{"n_kv_head": 4, "head_dim": 32, "d_mlp": 256, "vocab_size": 2048, "activation": "squared_relu", "bias": "none", "parallel_block": false, "beta1": 0.95, "grad_clip": 0.5, "schedule": "wsd"}
Each number is 128 + 24 x the weight over its row's rms, rounded and kept within 0 to 255. Layers, rows and columns count from 0. The size above them is the row's rms in percent of the matrix's.

# layer 10 MLP up, 256x64, rms 0.239, rows 167-219, columns 0-63
size [ 98 105  98 110 103 128  88  95 107  81 103  99  90  95  99 110 105 102 103  88 110 102 119 104 109  99 122 106 101 116 115 105  85  82 117 108  84 100 100  78 127  97 111 115 108 115  89 108  94  96 102  97 107]
[[122 138  93 146 155 134  86 123 143 111  85  99 116 109 139 124 115 156 127 168 128 126 135 127  98 128 105 109 144 163 113 113 104 138 177 121 165 120 169 139 125 128 114 145 144 170  98 134 175  97 118 102 144 114 172 103 186 116 115 114 112 138 103 157]
 [ 92 136 165 109 120 129 116 123 112 181 128 149 118 125 153 162  95 125 126 138 119 109  67 137 100 126 108 109 123 157  82 147 146 134 114 113 126 166 156 138 154 177 108 152 134 138 134 129 102 125 106 140 119 129 134 166  86 126 131 122 137 172  80 167]
 [133 100 130  98 130 161 117 114 116 139  93 124 151 165 126 107 167 114 195 119 153  76  98 123 112 130 142 126 127 150 122 164 153 153 153 137 145 120 145  89 153 130 126  97 167 154  94 150 130 126 160  85 135  98 105 141  83 110 146 126 124 124 110 122]
 [107 100 117 121 179 131 131 159 142 137 127 129 153 157 183 130 111 107 137 151  82 156 117 142  96 123  96 104 136 101 103 172 122 139 161 135 101 135 149 146 142 121 166 151 140 113 162 135  97 122 103 150  91 126 127  92 135  84  85 159 133 134 111 133]
 [110 134  91 119 129 127 139 126 135 166 127 138  99 139 145 125 153 149 156 124 115 113 116 147 114  66 151  64 161 117 120 151  94  98 163 135 112 139 143 101 127 160 135 163 159 129  97 108  90 130 116 160  99 104 158 116 131 124  79 114  92 127 112 148]
 [119 119 153 121 186 159 124 153 137 128 102 122 184 146 164  84  82 116 153 160 122 109  97 125  76 120 105 137 132 135 115 124 128 162 117  91 135 110 149 140 149 124 141 134 128 138  90 149 157  96 104 110 124  97 130 126 111 138 131  83 135 174 136 123]
 [103 123 119 123 125 114 135 127 142  97 144  91 146 134 128 138 103 152 145 172 150 137 119 112 105  71 142 152 126 159 163 135 105 119 110 128 135 156 129  90 101 132 125  86 129 165  89 115 112 112 145 176 170 146 142 148 149 180  77 118 108 140 107 120]
 [ 88 163 169 107 132 184 153 105 121 124 125 151  91 123 164 100 143 119 119 105 132 130 111 120 102  80 182 102 158 123 118 157 137 130 158 135 107 133 108 112 177 150 132 119 145 125 109 111 117  94 119 131  90 162 140 141 118 134 125  87 123 149  95 139]
 [122 103 172 142 157 157 130 127  97 142  97  97 146 149 147 134 112 156 125 151 120 120 130 190 112 106 174 110 116 124 137 141 166 122 178 132 109 156 156 110 116 129 104  85 139 133 165 122 110  91 133 124  96 109 123  95 114  75 139  95 135 135 128 119]
 [124 102 120 126 123 139 124 127 130 108 149 158 149 144 120 102  82  81 148 164 174 139 122 165  90 118 139 137 130 116 155 124 138 141 118 132  88 163 139 119 140 106 170 108 138 144 114 141 141 129 125  91 155 143  83  98 149 168  83 127  93 174 100 131]
 [120 137 112 129 162 112 128 140 129 116 106 161 157 176 137 137 121 109 150 150 113 146 140  99 108  96 110  89 127 120 158 167 133 129 134  96 162 158 145 124 164 165 168 144 127 159 134 130 114  61 137 119 120  73 142  87  96 161 132 120 117 124 115 132]
 [ 73 102  78  87 178 164  76 170 139 114 142 153 107 140 139 123 109 116 131 117 134  94 118 132 115 133 117 102 128 104 154 164 126 130 122 159 131 105 151 107 145 155 124 132 107 136 111 158 166 146 132 136 154  89  98 153 119 153 160 140 141 147 136 135]
 [120  99 158 127 120 128 132  86 152 160 121 138 111 120 126 118  96 148 134 155 173 127 153 108 116 112 158  71 146 133 138 110 167  96  87 147 141 120 115 161 130 174 151 107 157 108 101 113 116 131  89 107 142  97 135 121 116 169 111 109 111 119 149 176]
 [104 157 112 127 187 142 141 136 111 139  85 129 145 137 153 139 132 157 135 115 101 171 106  53 116 107 119 103 157  98 115 151 131 126 111 130  69 174  98 130 159 129 155 131 144 126 127 106 108 144 100 146 104 124 119 155 103 129 134 111 150 115 148 134]
 [ 85 122 135 127 177 114 135  97  90 137 126 140 165 164 129 100 128 135 149 118 129 182 142 112 112 118 168 110 143 120 154 156 163 144 121 157  82 130  85  94 143 163 153 136 123 126 139 112 105 116 133 144 127 100 122 150  96 152  99 132 143  83  95 137]
 [ 93 136 144  80 133 135 137 163 128 150  90 115  93 133 153 153 132 189 147 130 122 100 123 116 132 110 125 121 119 157 150 140 138  99 155 153 116  94 142 112 106 172 113  84 156 108 127 128 130 115 174 142  95  89 159  94 136 100 110 147 125 139 108  97]
 [122  84 140 140 151 142 120 110 137 157 106 115 141 128 140 107 121 140 155 101 152 102 110 141 131  94 177 124 163 147 126 177 111 140 131 158 110 169 140  76 165 187 105 128 121 138 112  87 174 143 111 110 128 118 125 125 113  99 126 136  93 135  96 123]
 [125 149 141 118 114 116 124 140  73 150 129 119  87 169 156  86 137 114 107 141 131 133 158 159 132 121 115 130 105 105 141 125 118 127 148 128 100 137 134 119 153 145 168 118 173 153 152 115 119  78 168  89 177 118  86 150 154 110 129  91  96 116 132 146]
 [105 124 183 103 117 155 115 147  89 151 131 154 110 180 118 115 102 136 170 145  95 161 100  96 117 119  87 121 138 117 147 122 125  97 119 120 124 185 140 111 134 146 130 150 179 150  89 105 127 121 150 103 126 134 150 147 134 112 151 143 139 114 119 171]
 [120 169 151  82 135 129 123 154 160  97  90 150  83 136 138 128  92 123 137 119 148 150 136 158 129 126  78 135 135 134 155 185 113 137 125 124 138 126 147 129 133 138  83 138 158 122 143 169 103 100 129 117 123 109 181 115 143  74 112 136  99 116 140 145]
 [109 103 149 109 123 103 134 129 106 180 120 126  95 173 164 137  91 102 115 162 136 156  92 150 150 125 130 118 122 157 158 159 142  97 157 102 125 160 106 126 159 136 157  96 142 136 148 108 163  96 134 109 108 134 150 122 115 129  85 104 101  87 115 149]
 [126 120 134 124 189 126 142 141 115 119  83 129 106 160 137 130 123 129 137 148 121 107 158 113 131 135 130  98 156 171 154 126 160 124 180 147 139 152 135 109  79 129 146 115 151 152 157 109  84 129 149 147 117 111 101 115 113  97 132 163  84 106  71 126]
 [ 74 129 134 115 133 117 109 135 117 170 136 135 163 115 144 122 121 127 175 124 115 119  95  90 102 129 120 100 145 149 101 163 141 121 165 139 162 142 136  99 141 171 125 115 160  96 112 108 153 130 128 113 117 138 195 137 110  86 112 176 126 141  99 135]
 [ 97 124 170 141 125 153 119 129  80 158  99  96 113 146 146  94 114 159 123 131 122 133 124 118  99 122 131 120 117 121 147 108 105 147 119 134 159 153 149 126 137 167 141 108 136 122 146 162  94 115 188 139 118 105 146 189 114  76 145 103 165 149 110 110]
 [ 98 151 128 132 127 142 118 113 125 118  88 141 108 118 132 114 140 143 138 144 153 124 122  88 114  97 106 121  86 204 105 161 153 127 161 148 146 146  84 100 115 144 107 114 142 158 165 120 122 129 141 133 124 145 169 160 166  88 131 153  86 113 106 128]
 [101 120 127 123 135 108 131  86 169 169 113 106 108 116 127 137 105 102 134 171 146 150 132 134 115 136 118  70 126 148  78 166 116 171 171  98 119 149 125 128 103 130 116  93 151 176 116 162 153 100 128 126 152 116 124 137 166 122 143 101 116 100 143 130]
 [106 150 118 121 119 144  87 157 129 124  76 155 165 139 141  90 102 109 154 127 153 121 129 109 131 128 153 137 120 146 154 189 152 121 149  85 143 136 113  93 187 154 124 108 147 119 119 116  95  83 154 119 129 126 129 161  98 137 123 106  97 101 130 139]
 [122 108 158 132 158 176 136 130 126 173 106  88 120 130 160  93 131 148 137 166 128 107 110 132 103  97 153  90 126 149 160 167 140 144  92 154  99 133 165 115 118 134  87 136 152 132 149 106 139 131 100 112  86  89 139 119 116 115 140  84 137 142 157 142]
 [110 169 134 119 108 176 118  61 129 145 148  99 119 175 129 118 119 123 121 163 128  96 167 123 101  93 114 156 125 172 164 115 150 163 136 109 146 159 166  82 101 159 111 133 126 116 124 133 135 140 129  96 128 107 132 153 137 140 104 152 121 138 119 123]
 [128 127 159 134 137 117 108 139 150 146  96 111 170 135 171 106 135 106 166 129 103 125 111 117 126 127 105 137 124 121  85 154 158 152 147 119 129 118 160  99 137 167 112 139 177 153 173 113  90 153 117  62  94 135 126 135 125  93 149 144 152 134 107  97]
 [111  81 136 124 147 120 130 137  97 112  94 168 134 158 126 157 127 131 123 162 120 111 165 123 106 123 123  97 148 163 163 174 169 142 180 124  85 152 143  74 151 101 112 125 155 147 142 125  94 109 137 112 171 108 133 137 109 103 119 122 116 128 122 141]
 [ 94 131 156 130 172 168 135 106  96 170 110 132 117 149 163 113 130 105 185 119 116 140 120 143  71 133 102 102 147 123 129 130 120 109 126 143 110 153 122 118 143 124 131  93  96 126 100 102 123 155 127 115 130 147 154 190 113  82 167 106 126 131 140 127]
 [123 127 126  94 144 127 125 144 114 133  71 132  85 150 125 156 141 117 155 121 134 122 182 121 146 142 116 113 130 100 106 174 161  83  89 136 111 133 152 120 136 161 142 156 117 158 119 164 119 130 134 139 163 130 147 135 125 143  72  91 103  97  97 155]
 [131 170  94 109 150 153  97 132 113 149  93 112 163 139 138 141 112 170 138 131 116 122 144 131 149 153 144  93 152 187 158 133 102 140 117 159  73 180 135 126 104 113 127 119 177 155 118 154 134 134 126 125 127 114 170 112 101  92 115 120 128 106 132 141]
 [118 125 143 143 112 176 118 156  96 104 123 102 119 181 127 117 102 107 153 182 152 131  95 115  96 123 110 140 123 136 130 151 155 129 151 102 118 142 134  85 136 150 131 139 174  95 121 121 148 112 120  86 122 114 181 115  99 139 125 122 130 100 168 171]
 [ 96 132 128  75 182 111  99 132 141 142 105 150 153 141 127 122 116  66 147 126  87 106  92 161  90 138  98 109 157 121 116 144 135 147 125 164 119 160 147 147 151 149 125 108 145 166 141 125 140 121 137  97 109 117 125 142 164  81 145 112 147 116 115 148]
 [117 129 126 106 107 134 142  92 143  93 118 146 151  98 121 121 139  99 147 155 107 116 202 153 119 120 105 103 136 158 116 124 121 156 155 154 150 120 150 125 124 149 121 118 126 117 185 138 102 142 192 142  84 120 157 150 100 120 100 119  98 135  97 112]
 [120 146 127 101 134 108 113 102 145 141 108 161 159 148 146 140 108 142 134 131 128  87 143 152 120 108 180  95 116 141 144 147 153 131 124 144 101 127  96 175 176 138 125  97 133 132 102 135 117  95 152  91  88 107  98 112  92 182 147 141 101 118  92 122]
 [142 126 102  86 123 121  89 118 127 103  80 144 122 137 141  88  82 131 153 145 123 137 131 116 117 126 100 116 113 161 130 118 171 166 110 140 139 163 134 172 170 140 149 141 174 150 147 116 123  74 173 119 107 101 136 120 132 146 113 118 104 149  98 138]
 [106 112 104 106 164 114 128  78 110  86 149 135 170  83 132 146  96 153 126 125 158  94 116 137 115  92 177 109 141 171 114 127 129 130 116 109  92 116 148  91 145 154 121 130 135 125 148 133 155 103  97 123 149  80 122 142 129 125 157 130 129  99 169 130]
 [138 138 142 118 110 139  89 125 117 127  88  95 120 129 150 117 116 118 170 153  87 165 105  89 109 138  88 110 113 133 158 148 110 128 117 142 104 116 132 104 169 142 137 125 160 142 117 170 109 106 159 130 110  70 137 149 117 163 104 171 131 174 145 119]
 [ 99 105 105  89 157 136 122 133 108 120 142 117 111 138 148 174 126 103 108 156 123 121  90 145 102  97 175 133 109 126  91 134 126 124 105  69 141 117 158 166 152 134 131 125 140 130 118 165 108 108 116 141 178 126 179 183 134 118 118 123 119 124 102 107]
 [ 91 133 123 120 144 142  98 105 116 118 129  95 148 147 143 118 127 164 145 116 145 139 166  81 133 102 123 120 155 136 139 177 140 158 140 156 141 144 100 127 132 143 112 100 160 127 130 115 142  73 118  54 126  93 155  95 130 155  95 147 122 113 130  95]
 [111 150 138  97 185 139 122 114 108 144  79 164 113 145 135 128 120 155 157 150 115  86 126 117 112 146 111 114 115 126 121 153 181 164 168 122 157 156  88 110  98 128 144 112 131 127 108 137 118  74 141 155 144 120 116 144 142 141 154 112 113  85  95 117]
 [120 122 138 141 105 174 103 135 100 146 111 110 123 146 142  95  88 125 141 133 111  73 159 142 140 138 118 122 118 195 127 119 120 118 161 159 107 104 159 132 112 176 140 106 151 131  81 146 164 139 128 122 137 112 116  99 143 114  81 113 115  88 104 139]
 [124 133 112 103 140 125 165 114 145 119 131  93 149 180 145 101 114 101 152 152 118 157 107 112 130 108 117 112 122 137 112 170 119 129 144 129  82 158 143  97 155 132 124 136 155  83  96  93 111 148 186 107 100 101 168 133 132  80 114 156 126 138 124 151]
 [121 127 103 134 161 159  84 115 157  89 137 120 111 202 138 139 144 127 124 131  84 133 142 145 166 100 132  88 174 132 159 137 116 120 170 131 129 103 139 126 104 121 111 128 155 128 106 110 111 144 138 105 115 155 175 177 118 153 129 111 128 109 108 110]
 [ 88 138 152 129  99 150 136 142  96 145 124 148 120 143 144 119 128 166 151 159 124  85 139 127 108 127 144 128 150 116 134 139 100 144 105 134 112 103  79 137 120 179 171  69 176 129 102 160  96  99 114 135 155  84 138 119 115 142 121 116  88 137 124 134]
 [112 111 156 101 109 105  87 147 139 133 139 158  92 134 134  83 116 129 149 119 103 111 143 123 121  99 135 137 129 154 129 110 140 160 106 127 129 140  87 168 104 194 160  98 175 165 130 133 137 147 104 124  99 128 137 146 153 104 107 163 121 135  86 156]
 [104  93 154 142 115 131 101 115 129 103 131 109 126  97 150  92 139  98 136 102 130 116 126 107 114  81 157  73  93 150 148 164 147 145 147 156 130  81 106 128  87 129 166 142 135 112 115 122 130  91 128 133 147 142 147 144 158 175 143 141 103 176 123 127]
 [108 117 147 134 114 124 113  93 129  94 141 111 157 124 150 106 149 150 146 127 124  86 114  97  83  95  71  61 128 125  95 141 111 149 137 174 165 125 142 111 159 156 130  88 141 108  90 118 150 122 122 138 138 125 148 168 147 128 130 119 124 148 140 150]
 [115 103 147  94 128 169  90 130 139 132 110 141 131 174 126 167 109 129 124 147 146 124  76  78 123 117 144 157  68 120 140 130 130 124 137 140 136 153 130 119 150 125 131 128 134 179 128 154  91 111 157 120 128  89  73 149 124 131 142 117  96 171 139 122]
 [131 150 119 131 117 113 143 125 142 104 113 104 137 151 165 106 137 132 151 121 140 104 135 101 102  91 184 122  97 189 161 115 161 135 146 101 115 142  92  89 157 156 127 162 135 130 116 118 109 119 132  88 122 107 151 126  94 123 112 154  68 158 113 129]]
# layer 10 MLP down (transposed), 256x64, rms 0.215, rows 167-218, columns 0-63
size [ 89 107 100 109 105 133  87  99 105  81 101  99  93  97  94 111 102 103 101  93 111  98 112 101 110  93 113 109  97 112 108 108  87  84 116 107  85  98 101  82 117  95 106 114 108 112  89 107  93 101  99  95]
[[104 129 123 162 117 125  95 121 133 150  98  95  80 137 119 129 175 172 132 111 132 189 130 124 188 164 111 108 120 117 109 160 109 172 129 127 106 157 107 152 127 117 102 138  99 136 113 142 125 119  92 130 120 121 147 100 120 154 144 103 130 131  93  95]
 [144 125 110 109 156 116 163  98 133 142 134 106 106 141 139 126 136  98 106 119 139 164 170 136 148 116 116 113 130 160 117  96 102 142 145 159  91 110 126 125  70  64 125 200 112 129 154 123 128 115 131 116 139 158 156 103 130 118 160 121 112  94 156 136]
 [147 121  99 135  87 161 101 113 148 134 118  83 125 135 155 146 114 146 107 149 138  88 110 136 128 164 165 156 126 163 144  99 128 121 182 125 146 139 111 126 171 117 150 102 139 138 113 104  97 117 154 108 107 115 143  93 131  93  91  83  98 126 148 158]
 [143 141 158  94 136 141 132 121 122 151 136 149 120 158 100 131 143 124  73 120 180 106 148 129 116  88 108  83 147 152  97 191 143 106 160 137 123  89 105 158 139 122 113 116 110 104 137  76 139 120 127 145 104 107 138 138 115 145 104 164 142 159 118 131]
 [164 137 136 161 155 120 162 114 124 171 159 131 146  96  96 146 121  99 136 120 124 123  94 181 162 129 128 137 125  93 113 104 109 128 106 117 100  87 112 176 126 116 149 117  92  97 124 124 113 158 111 138  93 132 120 126 156 160 120 165  93 162 142 103]
 [ 65 133 128 113 127 119 139 128 130 116 143 139 131 134  90 145 129 129 108 167 168 153 147 149 133 111 127  91 157 126 130 160 129 104 112 115 165 124 119 148  86 100 110 168  85 120 129 103 133 139 156 136 168 155 114 110  80 143 173 103 118 125 150  82]
 [136 131 129 155 111 168  85 105 102 160 133 172 121  90  98 140 179  97  95 141  97 130 140 164 129 122 129 139 135  79 100 144 127 167 160 151 150 106 142 162 115 109 132 126 134 133 114 150 115 158 139 121 113 128 104 120 146  99 153  94 118 102  97 162]
 [125 150 130 125 113 172  85 157 112 111 128 101 107 157 131  97  92  64 123 141 117 166 143 130 121 111 119 152 121 101 132 149 136 147 141 127 129 141 159 136 123 147 124 115  95 183 149 134 186 126 141 110 123 136  97 129 114 125 135  90 133 108 188 102]
 [144 111 140 109 114 163 173 171 135 156  99 110 100 124 104 101 121 107 130 162 111 141 114 149 131 128 146 129 160 117 121 119 163  90 179 117 161 138 113 173  74 136 132 133 104 152 130 156 147 139  95 111 101 161 112 106 155 144 148 103 148 143 135  92]
 [119 120 144 112 117 119 152 151 135 165 141 100 142  84  41 142 168 123 134 110 115 154 143 186 138  77 127 135 136 136 108 139 128 123 132 166 128  95 127 100 114 149 113 112 134 152 134 122 148 131 169 150 142  97 130 164 107 113 151 140 111 125 109 104]
 [135 135 139 131 170 133 103 120 138 134 145 165 130 151  97  95 134 134 129  97  84 191 101 130 158 177 126 128 123 100 111 114  90 135 115 136 111 125  98 111 131 175 134 162 131 111  80 128 120 163 146  92  95 117 146 166 114 145 112 144 145 137 158 138]
 [164 130 107 144 162 128 121 185 116 129 183 166 120  88 118 132 160 116  82 124 108 121 130 126 151 140 112 104 127 109 123 132 149 154 116 130 127 142 141 128 139  76 160 135  75 153 125 143 114 155 102 109  91 137 151  83 114 128 133 144 153 118  84 142]
 [132 132 136 159 145 127 127 124 147 132 144  88 144 135 105 114 128 104 104 149 128  93 136 114 148 133 138 101 127 186 164  93 160 131  88 134 106 107 144  86 162 129 123 104  97 130 124 108 130 134 175  98 144 185 108 171 128 134 127 101 117 182 117 103]
 [ 96 154 154 157 135 107 126  71 119 110 173 123 107 114 147 150 139 134 137 140 142  81 127 107 116 172 128 103 104 119 134 113 152 133 138 110 117 151 103 156 124 102 118 140 117 135 135 151 141 131 111 112 136 149  90 133 172  92 192 112 129 190 126 139]
 [147 111 137 158 133  80  81 137 101  78 127 171 141 154 129 149 126 140 106 124 127  95 106 161 133 175 172 127 154 156 105 116 186 103 119 160 134 134 158 105 144  86 114 126 135 164 116 105 137 134 137 117 140 144 132 109 151 107 149  96 120 140 128 123]
 [ 83 161 140  84 101 150 124 105 111 129 128 131 155 150 142 161 151 120 123  90 117 117 126 146  84 129 177 110 129 116 140 132 119 125 141 160 128 100 146 115 145 116 134 124 151 163  97 137 150 167 105 158  89 136 127 150 133 151  99  99 143  91  64 140]
 [185 161 122 124 134 105 147 173 124 113 144 167 104 164 108 158 159 108 118  93 106 129 116 142 122 160  94 148 107 145 135 117 125 122 117 148 158  83 133  73 114 153  83 134 104 123 142 152 116  97 147 173 100 126 117 137 143  92 132 116 135 117 140 135]
 [126 139 131 132 109 108 152 136 153 160 140 134 107  97 124 105  94 121 133 125 189 184 147 122 174  92 127 138 123 113 124 191 126 139 134 105 100  76 128  92 135 161 156  97 147 132 110 130 104 123 118 144 139 124  90 131 157 143 158 111 136  98 111 116]
 [117 153 170 119 145 107 145 164 130 151  91 115 120  99 147 157 120 131 149 144 133 158 136 132  88 100 125 150 140 153 146 121 143 118 122 148 104  71 136  68 117  59 111 132 160 121 108 152 147 140 139 160 103 129  96 134 133 113  93 149 161 142 137 131]
 [163 147  99 210 135 104 183 140 153 123  98 157 120 151  94 132 119  92  96  53 129 132 147 147 122 151 119 105 106  93 148 125 106 135 161 148 106 111 154 139 110 144 112 149 126 144 124 117 139 142 129 131 133 103 129 135 136 106 121 124 110 118 116 146]
 [163  99 113  99 138 163 119 156 146 158 136 183 157 116 133 142 115 112 106 134 103  98 106 127  97 165 131  96 114 177 131 114 119 132 130 104 139 125  79 121 160 137 153 144 111 135 105 171  82 146  91  85 149 128 136 136 117  97 129 131 147 109 142  99]
 [113 153 145 147 119 189 125  93 145 123 146 102  71 128 142 156 135 121 144 150  94 149 119 111  87 131 142 129 139 125 154  49 134 113 115 137  91 152  95 121 152 160 117 129 128  99 143 178 125 152 130 138 123 133  97  94 116 144 142 133 103 121 127 137]
 [113 150  96 158  85  92 145 162 117 153 141 127 132 154  92 129 184  89 127 124 113  92 126 116 157 144 133  99  73 182 117 147 135 108 146 162 145 132 150 155 155 149 115 122 125 142 136  98 131  98  96 151 108 163 138 115 108 131 148 117 111 141 116 121]
 [114 121 139 131 137 148 117 117 103  95 111 152 139  94 140  97 111 123 138 120 139 126 133 147 107 127 150  88 133 154 163 132 145 101 129 142 202 113 181 152 173 117  80 148 129 111 103 132 114 117 123 116 145 110 152 168 128  91 151 118 135 164 142  77]
 [113  80 129 139 116 108 168 152 142 140 106 100 121 147  77 141 103 109 112 107 152 127 124 155 172 130  97  85 112  87  95 154 157 127 155 157 144 107 145 122 133 161 120 103 125 121 154 144 127  80 160 125 168 129 145  89 149 162 137 128 110 128 141 115]
 [141 145 132 129  97 102 110 121 110  98  89 139 179  83 154  78 151 165 196 153 137 131 121 125 109 113  93 141 131 122 154 118 121 122 146 125 172 144  69 118 133 133 123 102 124 103 100 140 159 164 130 132 112 159 134 132 112 133 134 127 148 135 153 136]
 [165 116 123 105 137 153 125 160  74 151 120 146 145 102  68  96 152 133 139  83 151 146  70  95 139 154 129 146 139 132  93 106 124 141 164 137 125  66 144 128  98 135 143 118 132  84 130 134  96 140 127 153 156 119 136 125 146 140 118 133 145 123 129 130]
 [120 106 167 151 111 120 161  95 171 128 129  95 122  84 163  94 125  92 114 134 158 138 180 145 131 135 143 131 143 138  97 100 135 148 117 132 117  93 156 141 126 135 159 148  70 104 137 136 103 144 136 118 119 134 118 128 104 153 137 151 122 129 197 140]
 [124 138  69 148 143 159 139 126 104 133 139 153 139 134 156 109 158 134 112 118  97 123 133 131 120 182 144 133 124  81 147 136 111 159 160 137  86  98 133 167 102 130 132 133  90 145 112  97 174 174 104 147 115 123 118 100 133 143 117 106  84 134 128  88]
 [110 137 136 148 103 144 102 125 151 136 124 124 118 104 168  68  82 115 129 143  88 164 100 121 145 136  97  93 165 124 133 154 154  90 132 159 137 128 119  81 178 110 157 108 120 127 157 134 162 143 128 147 158 129 160 129 117 104  98 146 112 103 115 132]
 [138 171 135 140 130 168  92  75 138 187 148 105 118 128 180 101 109 160 191 101 119 113 115 112 118  70 133 102 119 115 109 103 118 139 128 135 158 109 143 149 129 131 109 141 139 118 115 153 113 131 142 128 142 114 117  80 151 136 129 128 126 111 157 118]
 [156 107 124 171 119  78 142  94 165 132 154 100 151 124 143 155  84  99 111 158 134 105 129 156 121 118 151 144 122 140 122 108 118 120 117 127  80 116 145 132 117 112 109 130 113 118 111 148 146 145 115 145 143 137 141 119 156 131  93 155  63  59 122 147]
 [ 97 173 113 114  98  87 148 156 124  97 133 122 154 105  54 127 116  99 106 120 161 150 128 118 137 128 156 115 117 123 175 127 120 148 121 147 127 109 160 123 101 108  96 140  76 102 149 134 117 150 129 121 163 144 137 153 155 131 125 175 110 143 124 102]
 [130 145 156 118 140 159 120  94 145 141  88 160 124 151 135 113 134 151 168 154 106  90 119  97 155 129 170 117 124 110 121 147 143 135  88 140 150 121 143 161  98 155 140 105 120 125 156 163 122  98  86 103 128 124 166 157 139 129 133 100 122 121  60 157]
 [126 144 169 151 127 118 124  35 163 134 156 153 140 125 108 160 164 142 116 102 110  93 124  98 143 118 149 136 113 143  88 116 104  89 136 149 157 137 136 162  97 120 168 136 133 111 122 104 134 140 157 104 111 122 104 146 127 156 142 120 112 157 125 144]
 [129 164 132 125 100 124 134 103 101 147 122 135 116 153 154 132  85 135 104 151  94 113 146 164 127 140 120  88 158 181 136 137 154 152 127 116 121 130 113 151 148 156 117 151 101 126  72 129 177 151 128 151  72 140 156 133 136  99 113  89 123 105 102 104]
 [148 163 157 111 121 104 104 131 104 172 130 125 144 126  87 129 106 141 127 128 163 115 148  79 160 159 190 143 131 101 135 145 140 108 101 116 109 154  92 153 130  95  97 107  96 142 105 155 117 131  84 114 135 172 134 144 132 142 111 126 138 144 144  88]
 [127 151  80  97 151 100 154 134 116 134 147 114 105 105  71 102  98 114 122 109 121 166 127 118 111 127 166 171 129 140 162 107 134 115 142 150 104 148 126  78 101  88 111 132 145 165 135 161 179 129 111 141 146 130 154 138 131 121 138 153 118 118 167 148]
 [125 168 107  86 134 165 140 126  99  94  84 113 105 108 135 106 119  87 135 183 118 127 108  82 135  97 111 136 150  79 113 158 166 108 113 125 162 131 132 139 126 148 126 129  84 161 137 124 128 142 151 162 102 165 140 128 142 136 106 146  99 138 142 130]
 [126 115 130 147  94 121 161 105 104 151 177 177 102 114  84 136 135 118 109 153 112 163 139 167 129 158 125 106 127 128 155  75 152 127 158  95 145 116 115 110 163  98 112 114 117 171 128 102 115 152 123 102 132 165 106  99 147 155 116 156 134 117 121 106]
 [125 141 115  95 158 158 119 149 146  80 121 101 105 152 163 143 122  93 151 132 138 142 141 135 132 114 116 167 128 157 106 157 136 115 120 160 123 131 112 127 117  88 121 141 117  57 101 172 141 118  92 144 105 180 135 115 142 126 139  85 142 155 128  97]
 [146 124 144 152 103 158 171  89 140 140 157 147 125 115  77 101 116 107 105 137 116 120 111 134 125 167 147 128 148 104 127 110 112 130 115 162 114 118 125 127  81 128 133  75 100 135 167 108 110 142 113 130 160 135 169  79 156 119 118 151  76 156 145 135]
 [125 141 101 126 147 115 180 154 121 135 120 117 121 103 147 157 149 105 102 106 200  83 144 135 123 125  95 112 196 123 124 141 139 110 100 138 100 160 137 142 120 125 125  98 128 141 109 130 126 145 126 162  96 135 111 173 133 148 100 115 117 102 154  90]
 [152 129 117 163 150 114 150 145 130 124  94 153 114 109 141 103 125 126 145 146 126  90 171 121 135 148 134 124 116 115 147 140 109 127 114 124 176 138 142 186  91 193  82  77 146 138 161 141 140 107 125 124  93 134 149  75 114 102 132 139 111 129 135 120]
 [121  80 139 143 149 166 121 170 147 139 145 151 119 131 158 120 174 116 122 122  92 106 152 124 165 153 125 155 135 137  83 117 177 107 129 140 116  99 167 123 114 141 105 134 126 146 150 123 121 139  90  92 100 146 145 120  68 123 132 161 111 103  93 131]
 [107 129  80 118 145 138  80  73 153 156 146 155 131 152 119 113 132 126 138 142 107 155 127 124 122 112 146  96 137 138 181 149 128 110 121  95 171 137 132 137  72 135 134 134 135 139 155 167 109 147 144 164  97 108 133 191 110 134 126 121 139 101 112 119]
 [119 155  92 125 141 145 135 101  95 134 151 154 150 122  62 122 192 129  54 117 148 105 156 127 120 111 109 164 156 108 151 135 112 163 112 154 140 137 122 116 153 126 132 117 158 139 103 110  99 131 104 148 125 104 145  97 148 143 101 145 141 134 128 129]
 [107 131  93 107 160 146 107 162 151 144 164 122 100 112 110 145 119 126 139 147 102 167 117 120 124 118 131 148 153 153 130 101  71 129 121  84 121 117 136 133 157  81 119  96 115 146 131 143 119  95 164 124 131 106 152 172 172 142 138 147 153 139  73 106]
 [156 144 151 147 114 158 155 184  99 106 166 128 106 169 108  98 148 120 105 122 108 105 130 119 106 140 135 112 126 119 118 137 125 130 106 149 161 135 153  75 114 101 101 143 156 118 156 148 150 115 168 159 119  89 133 187 113 148 106 108 113 100 112 114]
 [179 120 106 143 151 104 114 158 153 115 143 134 123  98 121 151 135 126 174  90  88 104 106 149 187 140 171 132 117 136 110 138  94 133 119 125 147 146 115 107 140 139 136 134 138  82 159 123 107 131  74 140 138  92 129 142 139  97 130 167 112 115 120 170]
 [157 116 167 164 174 109 128 145 155  85 138 118 100 134 142 160 130 100 142 129 126 138 114 126 144 136 107 171 100  65 152 121 122  91 114 122 102 148 124 121 125 163 114 141 154 105 154 121 135 116 125  78 105 159 156 137 120 124 146 173 161 108  97 124]
 [141 128 155 104 117 143 120 123 103  98 130 130 135 153 129 144 149 130 150 112 139 106  83 115 129 152 148 141 127 137 151 173 139 134 155 109 139 133 176  63  83 159  88 152  94 143  82 124 116 117 104 112 115 132 112 111 136 162 188 109 161 137 140 128]]